Each number is 500 + 40 x the weight over its row's rms, rounded and kept within 0 to 999. Layers, rows and columns count from 0. Numbers have three digits each. The size before them is the row's rms in percent of the matrix's.

# layer 8 MLP up, 512x128, rms 0.163, rows 127-235, columns 0-127
092:512503515470468547507498444474538532503575436528484536468557485452550504509499490499489426438477521527562481572485482563481514499499531498561461424455525518502520498520577548511487489451499482460428524502535440564511565475476559621495484452522474459501463530534560521518527486557509501466450437471460578435521516505481501528519538369497445540490517453500524521432520507490490547570502
108:550445470504496485507536590508561559502424582458542493531433480449498512503484522445487514520502475522474513479494445502507552498533504578500546538498465468495566571473542528538547505462476531504463506527528511413469547545481528483521471485459498514588501452498543458550543514475412577440516546479460487433465520492470522540449470472527509524469408399429484543493462453478495469525446
103:479479522479517454488501573524511579438500519485478487523510512517420562528525515438527592468497503511516489501454551451475467530489504444498493511537570443490495434504469425525536448493438499504568489591516615496485465489478517551430453425552459488494503525479468493510517514499454509511483496465539472504433428507417461552558480573480494476501460470554475432471459446550488436482453
108:490499488543537514479559517546566546591468492432552512531426485466464550502522575472496464517514506468566464499472531447527448450508437502531550438429497537486482498541503550550535464524499542519481591531493465497559540432490481517501484460505546501452486518519464538438556502548615442565469521503583509522503508472508529551432456487456488459543495470465493517518548505556447518457445
098:460501500543426507569520504479477505541525537475524511501375490524492504501516464506492517415527540482512542434493490466387516488555465523481475445522416496510460487497517555475475522473588521509515513510578488481570488452472523494542490520504499555516389500561464516545490519419517522514519517506539470505507492453476532516489512625472533496477511572452511519538450477506488458528618
111:551441522473523480382478415460504519486505472507522517531425479474512558503490490497454548530452458484490501540441548552495508487538481501532407439462434477509524439464441507469507479498452448530426528469432592520502550485503469451517544443535484505543436442516448557478521575486476450446490599485516517546496480503467516528567533463525499498469463524443500500457479548481483477476565
109:500452446404528522582484496474437564571481546487445615500465467508480583544417492453542561526526504445565440475469501499510492517450534536430490463478509482527483517433459476485490472420521472548517473467531499559499566517575516490490511463459512506479543473471510470515497468473457402425491512485476524453493477528473507587467490501564510525473513509487477509455499496507503449445562
092:517559480490522561469411553498551507471468538546475484491561469478432549504524509495422527507481495524535562534449476398458575507480443503499447433498532512524526494490500427464517580507476488482507485499506523511547520410533562481532515504565537417481464507511535518520434475526481422417503457541508480544495484499509511481521414458463499443491543470567411515503461469557507442523495
102:559468563482544418507464518494475501448450478481507494574530551462522540510561526481415539456471431573470510485511508490516481573497532494483446429553519478514518510557439500512529467530534493463521536569585541535463521525541512521483473475439519533528483513513477462485572588560520470513498549420472427517486508473500518434512514519517435481468455518448550454440489499439565587515506
097:569565450461508441437552466489503490479489550506517522515527520481543487482439490504566480501563594526447520539532477509460498440491538471471527453514546493497523506520448435502500520479415502506413450522568466482507521485530566490496488527341486532485491540546544504463521530468488491447522490504460503491502448431530535509506543465584520484502435484565502553509490526510444396487544
097:510508501509516546512502467434485485510506552481513485516447525540564487436494470460583422488509452506533443566562447490523538455533416458478551576457504486473507548457536534473479460534573558530556460467513523479499484497530480425486536447536480543470456455477587474526548568477491477529506528501512479539441423463428523520452560458472469475468500468479495561460517515462499511576408
103:455459499539446462487516491495520540534550517536468591613465472457542461491501575558530536468434526553416563471485493445524484505553521492515525517486451500536500471605534526516486505562522436458501526504508464508553475446476512497521520531502491464456513511544530473510496515509466545494551487600583575478507410507571475509553530532496497507483537426466504522559532515501597506500517
106:581489522489547533503468465561574494454454488477501494499519481554534528460519574512421544492550443497504562552526513598502515473444483540514469549460450458516515522528552537515486529505497511513483477464529554501490518501500558430460454558497527472531469537464574482495529480533519486432547454510546509521451523515420478545456532466485526408500430482481399590535477443539473486436460
090:471489524563401485505540445572482480559465515382472490567518553461495546540473487529481504476507553511526475563458493533487484514531477550545532428527496484468460465461446488456524440490458435492474512470523377487550538463466498464527509552527541564495542479447468599481522445500520520462517592491546469510586512504555481530518526471509493556486475506485508448451485495557494513477478
095:488521480488505558459453536477505522464511491432451502514478555509519528421538520510543485476440543508515479456471470552558539549516434453441498490489493469388542428546569435460473447623440515522591453438520507523491467459475521537511494574516482527543469523481503511529575559555559464532431512586472522478466532495508550499583498493481481516488490481487485508489508535492525530451503
107:476511459536524443542499440540454490548516506466484482506520587488553592509458483443511457438456505551483545473535473605450544477523559502528506455410476499518502574559526468453482533567477448525546457533519469500586499513522494485506589517525505475460499533471490504507436481552465468522389489514491479458521485481516383520435534483496485455549499506488526489527561520438523488483489
122:553547486533506498577472552484485509432508555542502408529505544534471523517510531474518397518504530527521500452530490500534583579441518595488467512542488489499496546564524423514578487561561537441513485550527463489498524462546500479450497518586496496435516514531494511591497468481489585539475559503471545541536448565509501494484566509448488504509466553479461492504534537549543505488552
100:570459459527527501518495543493473511457516460429485504486452544525515462551548469516491557470462414540516512489454523535521484502569559531509463540553492463526547491445450498483503448473512487496476444484483618467488522500473521495499484474517483537464400531542488456524432467478497472462472548497522481463463486564523496521480592499581457464434419432472574475546461531462570428487556
098:549478488481488496532469512471456535540493534575483470501572552490543525481442605520471551526498498452466438519524467493451453499531538546514513505500517498540455481414447471484467507543500466516480553488463556427527452479511516545495530587482487417480469568556541559589478482464495468539527450540491491589528550504481512438537396486503426548468421485474502525504529460533490525515535
111:518542554549479487563472471451584476534445480450438485571502530507562518523476457499589455508530483511513523531504504509527481465472498488533453531442447437505495527540517401526486456520467563452513572495429538498505508454445540518519409442512511506510497514469536513541483530520473428461455506476551488507517436519481470579494529501541448480459544554511468513413428584548438489534490
095:464498464449514524491510466565515477550414514500495542518516457525502540458496453471472579481547525563465501514520474525522454505529470564515491564523529500513511566488490491451532515496424560429486440519523514548428480449495558469469579507522466569439478397599542514491544454442438438516540539506478506540501608538551467518520505479546494476507469425508491466542534531515547519522494
108:492511470502447526484485449517481482463498485512425476570518577578469515478453461457505466511474495424468524513517491437443511532517527452409466472514533500484513497531520490490524453464552475518501448509522569524530540553555478500460591527528462512517494497513402484547423475504530511597523434459503551418425441496469484465575523482528469530527493475452434428569558472532480529506515
080:462519500491479528509579530470520429532444483501578444502501503501538578486516486468472443425576523419507532493565479514486531490420443469471485563548538453470560562561531476508453456484593431528470417496481549519481479457511507508500459487492547475473495507518509503502550462514472471464505514527498506443521463485467470503558541490550539539507536553411478428530504454555427426497473
099:503469521522503497538542471540546473433431483501509522491556393531574462436464580543479496543449543551472465452460464508472435512607565546562503516497487535488485501518486506510559479521506543500545528526473514592496450506575495520503539475493589461507482527508497489532524444520511457462500472608539508471571470480485464521547570513514500471444492556533544535517519483463542530428501
097:483537486529416467533467462490438565526466434524546497495494553484451566458519458505546494527494452366501468450458511496513556468490517480467553488469573531478500464401481539523559460472476543471468487535566493561420529500463553513556478531548527544466441560483507512495504468526486472470512524559478468498507436560556477560493546531535553553512523485465456541494455530466467469480571
107:486536557449526569531534545490543578518499496520558528546458578514482523484510505482506536496458589501505440521484555514525610428482559532421502451487515509452523545466412459486542469527522538440502609436523536455548524481480471467477488418503533565490463509514500502493518484499512528567463525519532521526474532489448518501414494456525505520485547507514470537477498572406474509542479
099:492523534506497528527492458542537450393476518533473493475466597508571513544454489483523487447560601419476517500475517504555545447519425456508470510479529441541422437515474498505565464520478520437593480528497537473537541547443502578435462477524507481542560439576470514476539504514541510504506551468567507435478525515465529506507479505554468543514482487508538519469524530511488544569501
102:522431475560455402499503437514558501507468478510518547544489436540519485532474503501500498491477448514461566485484542572478525468462483482518552433559481480495506461457502508564477548457526474485529497453482462547481507407501506529479507510487531489496514472436432506509586444512429505490511412549481473432483454463498544560510546415459614455484469451528492493536401492492522489557508
102:515508526444463440509516447539422453552455515431523481523496450484521473459481510487422503459449481478422547515507583439460590464455546520448526504527563518556509501442522470549536525596479508536536544557524490499458496453476467580462508499540469470597539432531488470471544506508448512512498477505536505502514462550487497466551437520570487516486481530537441503435512459533433502453509
121:480574529499499526430532452543446434558517493522422556480553525511529488531519545500527485539536533569425480476499563521461512533489449491484533492582494469505549526446480528422477467501464517466492500476538533427574603479494515535499508552545499412507554483509560418547558503500463530465552492534516585503498484550421538462488541548494475506491505553453457476546457515498486495450532
091:459460510548541550554552468497538482514491510575539432498530533477430473504546528452484519492517533482495597599429549490477506460540483400540480465478502531485499507545541466588536490529390432541523488552548471514487486472496543538444440490584487535460513554480492495510513473462450500462483517491483514526445471497503489435546507529437496477475456476463463491548518479504492393512557
120:574488502502510570515476500456482476486422480539494539440495518490509484567432480474507524483559571469427510540533537476499492546524470507528488492491484546504489483476549511477604479397513446546409439455547509454555499467536509512438524607497453519459473504508438505510567452505493463487439554493478521554512460471508577509509489446515511501533526484474418553567475472539526555512561
094:502451504528504542522519453462453521490544462414535524530472530555502523514457522460549462480439528516499460546536454531477523526500429536487481462530542498521393453504553495571486590464418504462494486545493485506452567518504519549472476585541512426584549493533492554497511522424542466472480542481494462458556446452432461465459495472536544512519451505535437537457574506453517490539485
103:530560478479499481466522558448468410496522498507493533521530547494521476435482458557461531513473462481485492496514505550483508454491488482476518474511476466524506532491485472486474555583515562490502545485430594475533585446554521556460488460478487396507563456512483496435530535528527479507507512444510425519508479521448536491464559447600570477605443576473556531515533524467453494511550
105:563501491629531518512456530516485484505440441566482460482542541543493437443482516531506548442536541586494481584453441535424502507424536544454460509478491514475510519441528513471427513527491429450501485484506553510425484484509526587525499515496459491587508424536502487470529472514484497479507483532502497552571517433502500510478442501518516500535463503511522564482519481552502481610472
095:507457491509502566474471501552479505427560446549523448518472474544502446513480490514524522462530613539550469464441555512483435499473445501523518464456458457516439499494538505529508504476460519530502436435485527461409524531505494449581537476512542511422490456452511506469525400490532457522607518518565418518520486413447506436514496502564457451496527497488450485490461469483478495492479
086:473527464451506482497522472466503508512555513450541480465463516487588457494483541544549592435475468523525498518541564472510541445476479513514525484472543447480455555469469490526503535472391473483485523554474574546471451487511485511527516449497461477482474439594478516508443445563488583469539500515464452497542522485474465510595553460468464514494412485462591523583479520473529445495462
100:538501544506468474512502529499511554450520490475455512578458553569549594468567474380433516477570522483505539472463493532512472454519492455491501472475497552495568538450488502418532502481486503572517575491530489504491603464504447478517510528549515535474525505474430498535464554450558540479528510525551491488600498510545478502462439537527483509526512526540536509424466445534454476545449
090:505540537558544533503474481509547445539450530435542465560438536461520466556460577538478475569501519516502498497510549530499468519404521514561483563480504501495474519547497535547480514407488533417502461545485497504411476502493496476470521496426480531489578473546488465550525537618513500560460473524452501488569467513454511427567545500511551440482480553469576490531530480497475484502474
104:527466515489480527499474456518491486581561451540600500515510480513509512501456498467441441475538585445512552476540492469468461486476481490509530538522541508431441502522461617513492545427572500529500488548502433460498527446485494530432534482500530557435502536408463454575513525512506472524503479563518500565551541530486477467494506487501520524480471420477566513603496502518568537553505
092:513445557469490462497553428547506477470515531456538523514459400595509521438501555492511454470463488516536526535466496464473488432525520470507451465497456522539461506514542601504524497498487545506478524488470431531443462535510527451482522536481470508531561552491470515431508492489525505504513562406521502559500517460450507477559398430508502503467486469496480611488430447405510498495532
096:518484502524520573557457540515426544507513514560503463489533468599511442531484477473484475446474526470495480487504403460444467510542495458522520483527512537518436440555507495515522497546468493493542537498456452612433525532557555542552502502504554492502468540529387531526518456529478457509510501498498498494592541556513496467424533460532481531454426526524443469498585517454552484529466
099:495486466514472516498474525514498498488466528518527531517490547517514511488457536608479493418486557554467507529527534506548520487473486478440533593501505523520529499493456552519544465567497458539511489560474489543511424485552481512616493561551480503461468568503496498523541483513509483460482550447546433518449553480550478516446456586489459443494460575513468513508477458482640474548571
084:545595500464549475475540506512547485395523546453541507541433562426538527573464520463487465512526543563459525527548504502465549507480480483554528468489526574551451481510507434591539440531441492503505534532546565573486508492538501493509532462501484517513488494473510470385517528506514497546484480510509555475528468513526517401521490505499463511531507494447515533515425515533383493476527
098:485488505508430481508495485559485551557443484487538533521539530507559518462472519532531518526451529577397556474492532532524525531535567563474486558519562538480491503528414459551516505554478458537492578479490447432533470575524472563490485472561473552545466503549548598501502543462468486553549503506527506507501593529468522492525441438527441514530422479536520501506493543547540481536506
103:511593496530464454510524516440476480479503512467578495496512532482511518423546485491558521544437491504569469475452537616470509521475533424511436514524514500538541499536516472577503588467524573463484518516495520450467501497480501519492543473521499506488441481428441470530528501519456516453540539461580515534596511589521480481488422465535472466537475444471512489530408495496547534442517
103:518538640543564495515502490539499541455449490558471539526560472505473538494472498507463523485455506535557504511505504412566490462547524446466486460595547445506527475472568452500568534477538462517570443522557533470528516520534489496478541556506424533475524486504525472495498432527560455545485481486517469482487522488401530574495502492584472474497545503471491538452469439472562530530472
078:508510494498522496422547483472520520501474568421430476513568520487500529537529480524482576510497520514470579468476442545479460490460510480537525474502449492521499470470472483493474458572485483594508517519536515523481608548510503512546532525542495555508479446536566525470451563564504492465488539455535593597539467483453593483519511500542480488440482521538457508576501479410463472554459
109:552427497522549517527480451536523467472604452516520537514502494547510488553561514504530513480520513519543509527539483591484445440426419499485504505561526583451430495466497514468489525524437485497547522513455528551476535508486467520547493524477507470503427490502550476484456525528548443495483412483500447584533493512525535461510442448514557448512484445475452509557548416530507543595533
115:517502502463521509499528515474458450520496486462447513542494494504517449459541541523493535484579470518560515418548524557455431460518460488490527499457522460448522559471552420603472502543483464505439523500537450485448584482509498492414501540531509482503420524579452487563498510557444434526504489553496484576484540563436449490500482522530467550547425508459474528431556527484463518496495
101:529544465532520604519553506534482445514573508456458480539541567504513447440510517493503505499514488481417530448477515500469534551571502529514489486594497439499538535529494474590467461505437486537467539512509446547505472490455482596484512528503469482451531595558463535523516448482475461576464519501487500526495449535498560430487517456497443543528541502470548492513588519478430498444548
090:544551477538494514543553544438503563478504474515529482483494544550512564434427581555448517442464460456476532517496527514521457444501446451468470523483480464459528476501473467439538495570417560560433591453502504468444501549564500501487487386530521506440453475466474538486518524509454473446480498515501478482473498501445549541544434505538444507526534502506456438497511506466475421466520
106:496483514496474519484559501514523494521435512475510484438517456505445439531496515550468500469435539514511455590519549448512466523481550532551510501511567500494611503518518513424527472627507461459525478490489492519506490486522530523582517512543477461513458437569504475579504528557622479573487460512464517525493503580496519587536516452548471488554501497453547438493505495456510506548464
088:567485577523448465499478515452546497489503459513503486403520509517533557525443537538485530458474503478463551484454468459434497427561480615546531535474484525478468585423469502425439499540472531542482437561474479529431523497534485514479464550496478545487459506551557544457499596521541498573533491485477540466522477514439497535481505540510542568452505499540481481495477487475425482459512
094:465532437504585536567494421480511501475488588527503521510511476531418457430532446452574446509547555482484552530522503486521505447524462433504461492543533486475589546543463434557558467410576493502511546509496479511513489504487465523499489450497490469531546416496598473467516499494463460552470487471493475419545503498571534495491520484577497524448491469460528486479490551468515516493451
096:544531538388461547457496517522525570533553521386500464531476483452508510523528523532424529498479514458492544545478481435493523484503463463514467505456573473531515529491489451426512471511560517429548518535504439479478475504484506468466445516484503471459515499485503380497539531524506450570573452447467471472483540533491530460555444518479512387537475497454481496469568494526521481574474
107:452456544576471487483532492460542610435530492510497472540506573470529506520496522479460470485453446547606466527465491510519500511506459529490537547502516476575565497528539497516591496467489479497550498511529493493455523488551555510508454501526502528597526475497457488451630473569516545480506537451553500590477525429532417544550523533555528509493489466532547519489499531449483486506483
087:534471550525493495452476477507532473473512582590586490499561425485462444507481585455479430548469528561445537545552576454528505473534467536581553510526526471521506476460537456544560453460479493508541493430546539551533487420468478481523518515516529568477552486427555458496561483558554546501573537478474504497544495486499549490555517493522485421496496493526484446477484481492471483478495
098:426526488511485485517463470465498502448527495540489492479564513453487525500542456476497487430451514448566538495423536500472565470466450562537521432543419448546426469509476439492517533468471561522564450606530503543561525507473501505451533608516566513527477471546504421511562533475521505488541431556498521549509539510547478461508497441517456412521538485477484492488526502479492471516453
110:488478450481574481517453506502472450586561468524492531546527471539513506425493474472503482462521517504489456449529518469488490424498530530529479474356482507480483515456492514499508468465511505479560470482464539463526466519491562499580564470500534557478553558527482459556512460551565498454591567528508553523468469538428509517535533493520479548566537494448408492462508569523473458564536
116:517521527503638469631510572521571530445505529528453476489527523461507501493572569488471514421496506488424479499460512459447553443419498488571468515497467496497512482599481570577447490560484534510517542486426550437473498496515553496490477521505562463491491488463519544483543529550490533505536444486494464496487533509500516509554496535522531535509514473459553534496460525494492532501573
095:532512488479558485480427471580551491525619540473495550516499516549490451514508559393521448503518500573480445518564490457463438536461458451493500498543514526458499530536548502563502484526578458513456519545508472438495483505513484498467457477460471391553503507551525408484531504515506533490522500423520510498562469554501572528523459482497510499473454519467503462451442517440460557501550
102:450558496524498561465548471530460474518449451492491502527526494507527422548429504458546472542470438499473512617485518414482432526480515492548440480478492549533481527473474569524487540451543548519556444494529477454575504488480560427467569488530484486482514542533511443556482503417464488509464496574512504512550525479539586510545523444539463518500497508481493518497571532594540490475462
095:563565518447449559461529508486509523537457567469535493493524488537530558463510500452482466429496554478524486596472509570539572543532544448468542537511444492473541524510561540506460526550540483530471527525491497535463501494469504576557408576452502458393558501519466485562496511525489485468488517499532586465531466564452510518525487515534547485480451435472505510451519516463497445424490
084:483539519553522504552473495550553496511430509508468545518512451413509474565442550536489556560543515510480484550477493489540473515479481514546507548504494423570522558588469503451539461460473424519401467499483476534430518487564579524482496473503505508491501536612466520489518485527509509547577498468501477529495427530453510497540484558540425537529511530508464416586480515526485522538506
098:446474442540439537501505546450538553519502524573512466509476494634486516459467514427405523445477430449460502455490548510452517489553479574493516468495491532441482518498491541524554471546593530484531481509494467467540478433456508493561504469520520496526506434491498543512499591502448498453545463523508430510513504474524574504500484517491457572566523462502598498468514520491494486493570
090:482468501501530488504493508482497489553494505466428542485472530450457521459387428482518539475418565556531490488532483509506569504529471498478530542506474499540485513418432498544407474513442518519514467581544477505525480533493536566491530528447473572495464523474478498547550549481505515500552478528501505505400513471443406522551525515538481502466456499493552571488462545522486402444429
087:535537462495550517417543561486471530465470567446441544456471513532498547581480481497525466565511551529506493454422472503478500523508499583520544491489515480520480494448490517534484517481457517445555472484509517420525585534493566498456486519513523497528483493526544459540535512435504489438450439547511495499583529464468473470488408588539613465442494492478493536569449516503501454490444
089:551467513563463490536473492568502513571445484463497522517469482520461501537466504486513487443506564562422411500528460428494535474450500469499491489374608494527544550554526568478386480503505490470558479517517526470455515460580495460499539468476510568447504487530489507489516506527532488466494497505468504552480515500506365495488505526509471518533522450448456523489488469507479427478446
101:472423515477488520459441480475452525502538541480545513475532488510527534486538469459457534573517517528508529542450577481507442481473525509511480368528546524539522461543497521502557545559566429515495509505516495570483509477487480523492485569465493540586505416515566494482502527563523486531487499538475526519511446539529554542497531457581513508456485428506558541451473373540520496487558
103:574548521501557455507563476551467554471547480539522525494510542501559475498473500497579457482510544482480459553494479551557449457506476485493487516453498587468430419551520528486466506518466515514518496476606530586564558503491499483521435510491534447413502461521544492572451438521504495543506506400521493471502450495512566476448530451502505503519475472420464580468432482522515482492496
110:440587473487495479518413535506486474567501474524458435604481519477473543484433512522552543528447537454462514459514501466536505518550433474436583450519498519444472520460498491522508483541491549561483462526486491549432515495523504588479541531475558468478497564546473514522473517567504495527455466550535451483527566572476504509523455386515477467505466494535534453500517550414500503470503
101:458480507530526502476578523478483529487521441540500509597486463573505502543495447507513472543417491490532572578545516536470506516450505449477506463486465474477503571561488563460446453534534487444538519547494512493443484547470486463563524516541554474499421537492562485509480448501493477499522548455467479567556481434414457453506465471449439536559515458490509508494533536508408430495436
106:565500527458504489549586469488498486535487473469544578532572487455554457577538487468479544448483523472470480528482479540445538466523548470511514544546502431425507520444497550483469509519469519479493493506486491505505453591486520489455512605462518467434486472541494510535448507509481530528511491555446438500486550488430536488571478478478532445446468518521541616553476520452570507413498
114:502428491510536535464489515472447500487466538462456509573502518538433454443438534528502461454421536496500522559489510457531431461466422497516533434515470474533558535488446516390500505478466422477459498550520498422549468482581453458491503457538480532564466509464500514488507490522464522584474524558483513471512498509484561478484576539531526522508539565531514551473602524490484457537447
086:519541568517484497516492508514501527549467562428520535521571453539547460404496513446502468487494508561650489491524516445496547487394573506558502452467478507521562506526513488540506531466527526457520556511477539527490503516489525451494530493523566447477425501483548460554485461522459516558542463513462524519463488603497514411521466481490565485529515489564473518536522480516459459525456
114:488505529463513434543484535474517542497561561465471431512487494537488502472468579483611464514469520529548510428473497494531480526535557550387500490446509417514598515472530494472491468462468419497543521527514536516472468519553520476493574492508489526530536601541586472444527496503454481429531544511539517509468516471497469484463527488483496539446499591470556550471522486488515439468527
107:538573479558516474500482526498478451511507499552597567463510511530448533520515495486441535569479462457475486433444538498488463474437522524464457479536419516533432501479463519508511483513508527471507507444478552474521508419516526454543464481534525562509503450547477567510580500435450476531493467564500510497553486462424503555475492511478536490506529450573467456505485356499534458486429
091:504531534486473516465510444438472593465492507516548488555503493457553543472443497540436637481529445549519606474492571453496593448490453532483441494528514548487556541526537546505525494546483533529449458514502440545497473454477463535543449561495506488541513558489522483473482431524525497498510512455502518497525514558450528525444494461512507525526492484556460414538500510462432532468553
118:519436439476509532455583508474496487501452522516469438524471555518508456550527527573440599473509549530495500451548445553477518569465475548576561515452523510543523520481546545508503482539546456468528458522517542520441553546526459518484490512423536518555581520472574459485540453584456503532522478475535498534573544464399491496499498528530450508468499539468472523462458464527519535505464
085:521464519545456481454450539541523442564533554519471496456521529509547480530481549505455429502473563524507458529510531507467555498396490472539476472454483518440511540498444395538545526591426550471433575530518512498490456429516522457484516513523516455457542534483479538537554438437498535480507612466529503535523511520516517445550547466481448429495510483499485495479504529434543505468492
114:464467526517493502476511529513558507519446491515514458506467490427449552525512529430495510474494493508464491485536445456447447493441500606577531465463540468423483486453472462535545492473517460494517549496523522515535446511428490557540466566452551521490456518524498502508514486532454580475507496491487444447509519552492514475556553438517585533415451564436539454544477564561535403483524
108:513478420486499476542517466497477484525492483513488446521466483567541516484569430427518527469563468464459472509467555427465548486521511472534498431529436510547462426508517480580506463487547496496477569556492506571485511580481557457489534516486427476529530557596513429535512458489493434539531440460501496482512611478535545479526516480550453557461449497445541505490507489550476533530519
092:501556486499517496457520523514464524540495514488462458524542468510426433528596502520455514478503540464547466525465518465499544505496471514462460502478529459497523482485493497451551426453476595491494466432497456517433565553499548497432497497555502485473478510580436509515474473573518454580582549486527491479471491509447538487534425507518614521534454517491422522559434516467558489558542
100:516510494600478534427491556516477529523481461552530476545485546531540525463455452513542430418432559526516516458515511509541475531440477507472469434461517535471490478547491462484468453496449546479552409501406512514493549507543560562478519481548532589514467512446495496490461510506515446508527584507529508587456488456521558569475457519478522447460508520555470514487516560420507492521468
089:490526534473571485440446476540490539506491532475488520464369499499484556487572497454513529558526495512516562449493534453470488553501473527589509487576492489458494501502581480516510475523477579501511482540518534484503486492530536487522407502582611539480511461547500495451532467455515442525533563467527502495428438479509554575485462499486488511510495569482503504500508564483474475540609
102:462476488545506471551482553544578536566592459492577499572477475506551493468483499555453535501478528522506531550476448433449613476477470446474505425532436449508514550538530509520558473560523521486536535541518436497466534512497506479474513470469542509524482498531532504517524409562533568536486516518480511541492540485470618517520540511457486524484518505542532513576480499494485451403511
092:550396525546483482507533455420491497472504559511586545516513550467469506469507491477471462433549491472520474507482529515517497496519453527461453476455486562516541476489564449568469533479458473487428561457534518498460393531457530539474470572465472517497497517496488596487518422539469460478510468500473474467629530433407506491504539487464556516482462513474558504444528479506493473516499
107:507467535589475452499454497492495427544553509503517475482484487542529544450476491534552516497438416535568543445515544513499490460597501467462387436503529540504476488476562469567535506495516490471481563493541485508482556504547517475502429495495551474422544486467457479511477529518499509506482529430554480476518504419488548496518483453513505452497510493456538507499437430548633452499540
116:507519430519553474549411539436481493485451475534551479483417432517506475458463442495484500512475507510474491498440539535420455531490535478501486488523460564451498484557536552504546524477512462488550508519562423499438466489461548552453494559582492449540453487419447516491537531570468469471422500474524450542486467469526531441479546472599491482460463545530503496549519566509552502508519
096:573539531464492525512536457513508476437490495502438515492479531524520471520461520457536519494505509528493482530459538551481526565479567496499462488513552496445508548398456487605466489492481494433451453510457455510505536485521573488527474445484558510568537510479423534528495507448457465519538483494515493456506559511485572535490461507538407512526586506541525538500544432517537415476370
091:504553573444513530391539507446466507469473493523503431497515525577500504491471551555531509490468525491514479511557527519526554427527498568564524493501510516508560528530496494422474504421537478495550562470487523513491474485471543493457507430481379433562455443513442410533503527496526536469455513507557500482565447526424542516535568521489492447542500499523527478526544510511532487456445
107:532599539520467524571509514465507523518528498473505476478524455502474477598486571486454533463526547490430464508493443501510502469588512491499441504434579566466501525554531494513451509455560522549453535441487500517472563511487539482459517507475538505553384528470538516520575428471437525467531468512476480495432571539478480477511555451529469523455534535509505504482520514487454482541603
111:385451499472461512443540484484490478537474451464532535535494537448523520525505475469557429435490462535531543499510548474435427461446481482510508505494501482517544503517503539510473501441482576524488506426516507559531508486519536577448510532542396461581477464472512402451557457494461488543478496516496520558542517442489494491518461509484506497530575488533476596517464485401554470497465
104:483546523498503505466554557485518538556448479467551564481523572498570461479461513453449475519421479520471468469509522534469445556499544473536501512553415462497437476485471419536530474479513481461467564478481477391526564505447480603531519525578498473489503447539587490454506491561473523532443513497542477468556506521486494495487491468571488473499477461452536536527607498513500517476454
096:560500527461429551450443511514483535545444498506529515512515485551538493432437478597587479473454460490496504434509521377558516492486526440488505506498481470517517464502503512572546551491503561497512427494507543479417505408578553525542462523510428515550513498473459478512545414491504505512459487480512514534487426520489507516525485511547512460524477493464547438517452469528580440522524
087:518434487438558533521456487439520447527508561543541492527489445534484510454510501552469479506482587489524542448486548537481473555503520482489483407464470473480516468475574450510506511582442444460516467532509513526544482499543587485514578545446516486467512494505431495472469445531459411525473550543556534450469495569434560578541556561484504518534495537527476491506530563548529519483525
090:506479475566533477593479457451505517539462553472526496484510520488536596497427492539432540462494547517540482508495504495494492434520496507522498480471457541505385564497479529506498564477520496543459552469486500531507494422522528527467477568522441514494516484548530507534465460440495525446531562463490518568489476459399542466524540543484525539491472539392454469465565441506552551574484
107:461493539589522488500440410460498513427465510513513494474464507553544482563418480491456556472488511522491536532468495405538477462501433527597472467474470449534515486503510544532486545477506480525502521465542442477485463508474485421467478595510466472556561536497470531469552530447500477485440476523486430527468457483495563498507501529533506545475453550517552571516580464504580528566536
103:568504467525540529533516478481572482485479501546514538498459554521499570513544444561440525519557555517508462491496459444475486517403585469500501549554482458494505467446501539516525496434467489548525515537499393560489512461533516578494535498484465456505591590516475476458524431479491460481519483544609502489498455507525516534530423440454428488461491543480490446544523517490505470501540
100:481545450551466537562546492546509462502486544467470441587521570560446562545554478552474511519570451540547500453491449494490524455531477519507466503504503445518504555552487484495511520573510417477533502478531521519432503554498562524521517479521477495593446544566588480546445513505504488555474493445554516506489499451519554521480514477526527538502538507486493564412471475522505560419428
095:537511458563476429473547565477514449460528478573422498514530596486592521586516510560511529485448479480466428516503475565488449491530425464462522529465466512475555522549543469535542507460412475483513496459500447554461459429441498488510548481568495540483488511477474471501524470439449540452493507515541513496464538449437470537470463479515502555527483558465479572487428509483489483499546
088:505428551474463493447410457552466445509512516519560502493457467516492503464509534502441513524466506476495507435423596447472441518519535577499521399554546492494543504544510455544450522524505449531534557476550505466561526584556499503553488440523501514478525456468478482577548525515492491461479548464504547445544447515546520577528509454552550482471520513538540459535476463510422484501497
089:550490520532498477466506480390521542495482484523543532477463494501483470494523539482476491480470538490520469498496514480511464500512512449421519532486478449528498573438541443463586481539412502452464490485533449480517523498531513458495480580492566528535436490384577528548561515486491481516469539419474501539481492450492507506538395511519463507542486587518464551520419542535512597473542
091:446471515530530500472489523551508511490516566488579510555503495546460486523511575493503502482446507477466562496486529412508495495477507464480466463505531494535535510557585500561513487505557526506528529491505589486476463400525530477495388439485441460592524499560466531444486478469451460463450495508535445501567459471454433511384470548488420520481455483509559469506454519494471523506516
091:515481509459518457542472578518539544483460523508528560466522420476497495444510515469530513430484429513531515504476491514494508501459435475481521540495532484472459528496634512453436501553485469519519444537517570528487425469541512576464541474425555469498477457497478558468484409511540508547477501513553465487524533492483442441537481417455433485494517481531457555512482442426541431458516
106:585521469552497565542489537563519478456537502474473443430388560524543477469511498518491545456515547539484484429515496492459430456478507543523548413522508525542504434565559532491489437512479517445510417553495568517521418505523531528494485519508508488487486524520491557457527482540478442491431451530608496563538519510514450532413532493499489478504548504476542513530469481474555532513507
102:507436456477465483482447473469477512452579521475487483505494533492463501497439497499449420447475552498516439525576480543494518436476476449466502488483524505564564549502482519484480525471509443505534491548459505567483446481462503557500442463509583546502607485472524504505583492506483477466552404480581570496482512474449526479583570568473466513532459476479516510546498480565468448504433
106:536436491484578444606525518506563503475492474458475516491444503547551532476524537493583484527465507487488493581470507536539471482473445541475423505498467498415505496494554444462566468512484430443537485482492530543439478470437484521482472457486521486544491459469545450537574512482491433475522584527478471428472451484451418516537491481507440490526518458542496534455578527465480520484570